Weights of a small transformer language model.
Size: width 128, 2 heads of 64, MLP 256 tanh GELU, 2.58M parameters.
Architecture: LayerNorm before each block, learned positions, biases.
Training: a variant of SOAP for these matrices, 2595 steps.
Each number is 128 + 24 x the weight over its row's rms, rounded and kept within 0 to 255. Layers, rows and columns count from 0. The size above them is the row's rms in percent of the matrix's.

# layer 2 attention query, 128x128, rms 0.0775, rows 0-12, columns 0-127
size [103  89 111  93  99 119 112  95  96  94 107  98 101]
[[126 135 147 127 127 126 121 110 129 150  62 136 143 106  95 116 162 121 102  74 154  82 113 149 130 147 110  79 126 118 134 117 138  99 136 168 101 136  95 124 154 102 104 160 131 125  92  97 132 151 110 137 160  82 122 125 140 130  94 142 131 148 132 101 137 163 153 107 119 159 101 122 151 137 111 145  84 139 136 101 178 104 176  93 140 156 177 125 144 114 133 120 108 129 127 116 144 147 125 137 109  76 149 127 141 124 159 116 126 149 116 168  96  71 131  94 129 155  95 132 136 140 100  85 114 133 129 145]
 [157 133 116 138 139 109 116  90 139 121 162 108 131  98 138 116 121 128 111 139 104  76  87  87 106 115 176 126 169  98 187 107 156 110 141 114 130 138 135 106 103 141 122 140 121 138 145  98 165 182  95 139 137 119 147 147 122 157 118 127 123 122 114 162 114 137 138 155  98 105 143 142 177 131 116 137 152  96 141 111 161  89 164  93  93 167 188 137 155 128 142 106 129 102 102 114  78 161 120 157 146 135 128 148 102 127 131 116 132 115 163 113 144 111 128 113 128 104  84 110 105 178 138 147 107 109 141 132]
 [150 162 158 112 117 105 135 133 132 131 123 161 121 138 138 142 124  87 141 126 104  85 122 110  65 117 142  61 124  93 116  89 150  91 123 112  98 143 143 167 125 135 169 103 114 124 116 162 155 101 103 152 163  71 134 117 153  90 134 115 165 160 150 110 149 108 167  88  93 138 123 116 124  95 141 138 150 153 100 141 177 135  91 105 128 128  82 121 102 161 115 142 142 125 102 123 144 155 140 128 160 139 122 141 118 119 161 138 115 168 157 111 101 111  99 124 124 122 125 123 174 126 133 131 120 154 137 103]
 [101 134 121 129 131 158 131  93 135  99 161 135  83 142  87 134 124 111 124 156  99 175 115 144 127 150 118 155 119 113 119 137 151 138  95 180  86 150 134 100 135  83 120  98 129  90  86 129 105 103 174  89 122 130 111  69 148 160  94 140 102 119 103 120 114 117 163 151 121  95 132  94 141 149 109 118  94 159  97 147 141 126 119 138 139  94 139 127 170 142 174 120 139 159 105  72 108 144 107 126 144 174 106 129 145 102 112 110 148 145 163 132 163 129 118 127 121 118 144 100 149 124 122 132 148 138 108  95]
 [171 167  88 125 114 137 150 102  76 147 141 129 153 189 149 133  91 118 134 163 116 182 140 151  87 174 116 113 147 103 107  85 112 132 134 113 151  98 114  86 127 106 172 141 176 129 136 133 140 107 137 140  98 141 133  96 121 160 139 103 153 114 126 118 157 134 144 114  94 162 149 126 148 129 122 166 106 130 126 130 143 146 123 136 147  84 109 109 154 149  79 123 130 143  88 110 118 122 136 163 124 115 123 165 127 123 127 177 123 155 139  99 120 153 140  94  74 117 155 104 106 136 142 111 131 142 128 113]
 [107 106 125 125 158 117 131 145 135 107  54  96 124 149 140 132 120 140  80 126  87 149 118 113 150 170 150 118 132 126 156 137 155 109  95 154 138 129 138 136 128 138 102 149 104  85 169 102 119 113  90 150 104  92  94 105 108 120  90 146 137  64 130 145 135 106 102 101 135 131 161 119 119 125 121 117  89 142 109 105 118 143 154 123 107 127 159 149 112 133 180 141 140 113 128 106 136 110 122 125 148  55 122 125  97  95 130 117 110 142 119 173  76 121 173 134 114 119 141 131 127 118 149 115 120 127  87 173]
 [110 173 112 133 115 156 129 109 111 113 157 144 134 118 115 158 117  90 105 133 110 111 100 114 103 122  94 111 114  73 110 107 115 157 126 162 101 151 150  95 139 131 138 113 160 166 116 160 141 145 108 107 166 125 141  91 137 115 146 154 145  90 134  95 120 121 164  93 135 133 119 152 140  94 107 113 116 119 141 114 144 127 140 106 159 131  95 128 118 122 110 136 168 159  70 162 155 161 162  84 133 138 152 132 128 109 128 169 170 141 177  85 105  79 145 147 131 100 138 135 102 159 129 151 171 135 110 110]
 [105 105 161 102 131 102 113 143 108 140 130 126 127  98 110 142 143  89 133 146 147 137 124 131 133 160 155 149 173 133 110  95  89 136  87 163 102 132 167 126 144 153 106 148 121 144 107 113 146 164 101 153 153 118 143 114 203 108  96 100 109 144 141 120  90 102 130 110 129 130 116 123 134 101  89 121 126 129 108 138  84 142 106 141 124  86 156 125 106 131 135 174 147 106 101 154 181 125 107 104 158 103 114 166  91 127 143 144  99 154  95 147 127 156 141 140  92 170 160 142 167 113  92 130 141 112 155 134]
 [112 100 184 132 129 129 122 135 112 107 113 112 129  73  90 120 129 148 171 123 161 131 126 155 123 125 116 126  96  84 125 135 102 139 130 134 176 150 155  95  66 132 117 148 121 122 159 172 130 135 128 152  94  80 108  95  99 116 111 137 109 101 113 151 123 137  84 154 119 158 155 136  92 139 114 160 182 143 146 128 100 106 133 117 127 151 147 136 149 110 154 143 123  74 125 110 154 130 138  99 108 103 116 107 129 104 145 105 145 168 113 106 115 115 149  81 127 112 133  99 129  86  96 113 105 122  84 107]
 [159 159 128 117 145 135 110 139 125 151 159 122 131 140  96 170 120 151 120  93 118 160 139 104 115 152 151 109  99 147  49 138 146 122 109  92 107 144 127 120 107  82 138 151 128 121 125 182 143 114 184 149 125 162 130 138 117 101  94 183 108 115 142 108 159 127 157 100 118 145  96 104 138 137 126 161 126  98 126 135 187 113 140 101 111 149  93 135 147 113 121 153 117 113 121 139 131 124 104 133 120 104 118 185 166  96 128 138 141 124 137 113 155 133 143  76 149 124 147 101 108 147  97 141 107 152 167 105]
 [144 117 152 113 136 141 128  89 134  94 120 146 107 103 147 123 158 148 118  83 157 103  98 137 154 112 116 151 135 187 163 137 127 158 133  86 177 106 117  88 110 114 142 156 105 104 120 118 150 140  86 133 125 109 120 123 104 158 116 161 105  93 134 140 188 158 100 151 137 139 117 144 124 128 168 112 156 116 126 127 139 149 191 117 146 144 123 165 131 114 148 122 124 137 118 121  99 115  94 108 132 137 134 171 111 179 102 140  91 131  82 101 154 110 122 117 102  71 103 133 119 121 138 146  89 132 142  98]
 [143 113 131 123 140  91 131  80 164 112 147 127 128 132  99 134 124 129 152 161 113 152 148 122  99 115 122 121 135 127 117 155  85 139  76 146 129 166 122 152 132 131  83 134 127 137  96 137 140 112 136 129 137 112 155 157 138 115 123 120 117 154 123 144 143 120  88 113  97 120 128  96 169 157 111 127 139 112  79 112 172 128 175  93 121 163 135  90 156  92 174 104 124 148 161 120 154 175 155 110  74 128 160 122 112 149 123 109  93  82 138 141  73 137 166 141 144 128 143 133 132 116 124  89 100 155 128 174]
 [166 110 135 133  84 130 115 154  82 137 140 119 119 176 114 141 102 102 131 136 118 136 119 137 166  98 154 122 129 167  97 131 100 144 129 112 102 147 121 145 112  98 181 137 132 112 121 126 150  85 134 111 122 143 104  92 133 138 124 152 109 108 143  89  99 158 154 115  93 146 142  80 148 127  99  96 118 135 116 137 147 114 101 127 142 135  97 131 122 164 138 131  99 125 134 153 108 132 133 120 162 101 138 105 125 172  97 170 139 155 162 133 167  81 115 140 130 131 121  90  86 102 125 181 188 172 146 103]]
# layer 2 attention key, 128x128, rms 0.0796, rows 0-11, columns 0-127
size [103 110 106  99 102 111 104 109 108 100  95  95]
[[128 111 160 132 112 133 156 120 133  99 133 129 114 106  94  81 126 125  93 117 140  95 110 124 133 114 141 132 119 157 125 108 121 142  99 143 125  79 142 119  89 111  77  97 143 137 138 150 114 123 123 121  74 172  83 101 128 125 163 116 117 102 127 138 169  89  78 131 143  95 113 108 122 108 149 149 142 154 125 108 132 127  84 160 136 127 143 130 202 107 106 119 104 133 141 134 120 138  95 140 121 137 138 117 111 168 111  70  80 120 105 120 144 141 188 113 144  93 140 118 125 153 157 157 141 143 132 168]
 [138 143 115 112 139 152 147  96  65 138 112 163 114 134 125 118 132 139  97 168  88 113 150 133 167  92 106 121 109 155 128 157 135 106 153 146  94 135 146 148  95 155 114  97 122 131 134 156  84 151  85 142 113 142 123 160 103 131 120 123 125 158 128 126 118 101  76 162 161 141 131 143 116 138 122 141 124 148 106 104 134 141  77 184 149 145  92 188 118 124 137 122 141 156  89 114 189 131 147 124 110 112 183 121 107 104 121 155 113 115 126 137 124 112 176 121 147 148 137 170 127 160 110 123 133 135 108 135]
 [134 161 111  89  89 107 129 128  88 143 157 155 146 127 113  55 119 178 166 129 149 132 173 127 106 103 118 118 105 113 116 127  64 125 125  87 107 116 125 118 107 139 117 101 152 119 124 135 151 112 115 102 115 124 132 128 137 135  99 139 133 150 132 135 151 135 113 156 154 158 126 154 110 106 147 159 138 103 109 117 163 102 112 143 122  72 118 197 134  85  92 141 128 133 112 153 137 124 121 158 115 154 170 185 125 145 109 135 137 157 151 106 147 150 122 102 113 126 126 136 105 152 138 114  99  98  80 135]
 [103 125 147 135 162 100  95 148 124 168 168 112 155 107 122 144 131 125 173 115 106 117 144 143 157 108 159  90 103 112 153 174 104 111 167  79 135 167 139 153 121 146 124 136 141 129  95 124 111 121 143 100 145 148 127 141  99  97  82 141 136 157 115  96 112 143 151 104 134 109  97 119 109  85 115 148 125 128 200 104 126 129 167 119 154 106  93 137 130 152  98 139 147 156 126 123 129 106 194 140 118 142 129 154 116 107 150 178 146 157 110 125 139 131  94 124 106 128 160 119 155 152 115 117  91 150 143 103]
 [ 91 144 175 109 111 122 120 143 121 189 118 145 133 104 188 120 105  96 142 128 104  72 168 157 130 142 157  76 131 116 149 129  84 150 156  84  81 160 142  97 114 176  93 156 145 105  96 153 123 128 138 126 133 165 114 121 106 128 166 139 190 153 148 117 113 136 140 166 101 141 125 126 131 162 133 130 145 115 185 130 103 142 151 117 126 126 112 112 128 101 125 102 126 144 110 143 110 167 131 159 118 113 127 120 137 130 102 143 134 167 148 117 153 119 113 136 113 125 126 156 144 142 124  91 126 152 108 120]
 [170 157 107 168 107 130 114 140  99  87 173  81 122 146 119 140 150  85 157  95 180 131 134 135 143 128  86 151 136 124 145 128 136 145 133 132 155 141 107 133 165 126 172 126 130 123 133  55 108  90 154  84 106 107 132 161 114 119 150 150  96 109 145 117 100 152 137 135 159 132 133 155 113 123 107  90 119 108 136 167 156 153 124 106 157 158 117  84 134 126 120 155 137 127 152 103 116 125 137 104 103 145 136 103 134 114 131 134 139 106 134 170 138 141 124 152 148 149 124 108 154 147 131 147 135 165 148  55]
 [120  95 147 121 123 131 102 129 114 169 128 139 159 106 142 110 121 137 105 160 129 127 156 131  89 166 166  90 127 119 155 128  67  98 149  93  89 103 118 141 128 146 118 113 116 152 140 115 114 134 167 126 125 127 137 144 143 135  83 123 158 129 160 142 146 151 130 142 141 146 115 119 179 110 137 170 119 140 162 156 127 119 167 144 123 163 122 141 143 121  89 118 170 139  81 124 146 142 179 164 158 149  84 161  96 114 152 142  84 135 136  73 162 126 116  88 150 142 107 162 151 132  98 133 112 128 102 135]
 [136 133  84 164 124  94 117 115 168 110 118 137 152 175 133 129 127 163 143 107 158 123 146 133 102 169 135 103 110 107 151 137  92 122 125 122 117 141 142 108 141 112 142 129 143 177 176 102  96  82 160  86 114 143  91  92 106 158 133 122 147 152 118 122 114 143 107 142  91 101 124 128 107  95 123 140 138 111 159 111  97 139 130 130 147 128 132 181 154 136 130 155 103 139  84 129  90 110 143  97 158 163 131 157 167  91 112 105 145 160 176 138 123 101 127 138 171 133 112 135 122 125  99  94 123 109 137  75]
 [138 134 148 177 131 159 124 131 163 117 109  87  64 171 161 121 100 151 135 108 148 153  81 169 126 162 116 151 154 130 115 139 123 116 104 115 168 108 163  94 189 125 121 133 111 121 153 133 123  96 111 104 120 145 125 130 102 111 172 126 126  95 135 133 115 137 111 124 122 119 121 135 144 144 117  86 114 163 134 116 134 170 123  83 112 144 139 128 117 182 132 112 110 140 133  95  82 100  99 123 171 143 160 133 109 112 101 110  97 116 108 120  99 126 132 152  91 125 153 104 107 107 123 143 152 104 164  87]
 [125 123 123 102 127 125 110 126 142  84 124 134 169 114 144  73 131 153 107 128 152 135 144 139 131 146 133  79 127 140  94 157 118 113 171  49 126 128 120 137 101 107 104 105 112 109 215 152 113 121  92 153 109 145 146 138 102 128 123 132 168 188 110 176 135 132 121 151  87 111 132 111 132 105 121 160 135 135 147 135 121  97 107 125 137 118 142 130 130  94 103 130 153 141 117 125 152 152  99 138 122 142 119 171 112 153 126 128  91 136 128 144  88 117 139 139 128 147 104 187 134 136 143  94 110 144 126 174]
 [149  85 139 125 128 157 133 136 147 157 132 117  73 159 165 109 151 107 123 150 136 135 133 126 146 151 116 180 141 157 138 126 177 105 108 163 146 140 166 135 153 113 134 149 100  93 112 120 110 110 151 149  90  87 130 120 178 123 132 128  70  77 136 137 154  95 115 141 153 128 134 103 147 142  92 101 105 126  81 149 105 191 146 147 107 141 133 138 160 142 146 113  96 135 113 117 138  82 121 106  87 101 114 110 144 122 130  93 136 112 140 125 157 127 165 142 114 156 141 139 136  87 130 148 163 141 116 118]
 [139  83 158 147 151 158  96 120 123 124  69 152  89 121 147 119 125 126  80 103  80 166 115  75 137 159 145 163 155 136 115 118 144 176 129  92 133 130 142  95 121 145 168 146 114 165 121 137 160 157 131  84 150 111 123  85 127 133 166 122 153 105 120 101 146 143 173 141 160 161 130 111 136 118 129 125 132 122  95  97 127 141 102 132  93 151 159 141 125 122 117 137 109  88 140  96 144 144 119 115 127 138  83 106  89 157 119 107 115 125 126 138 125 108 166 158 125  90 109 138 115 105 142 144 136 120 147  84]]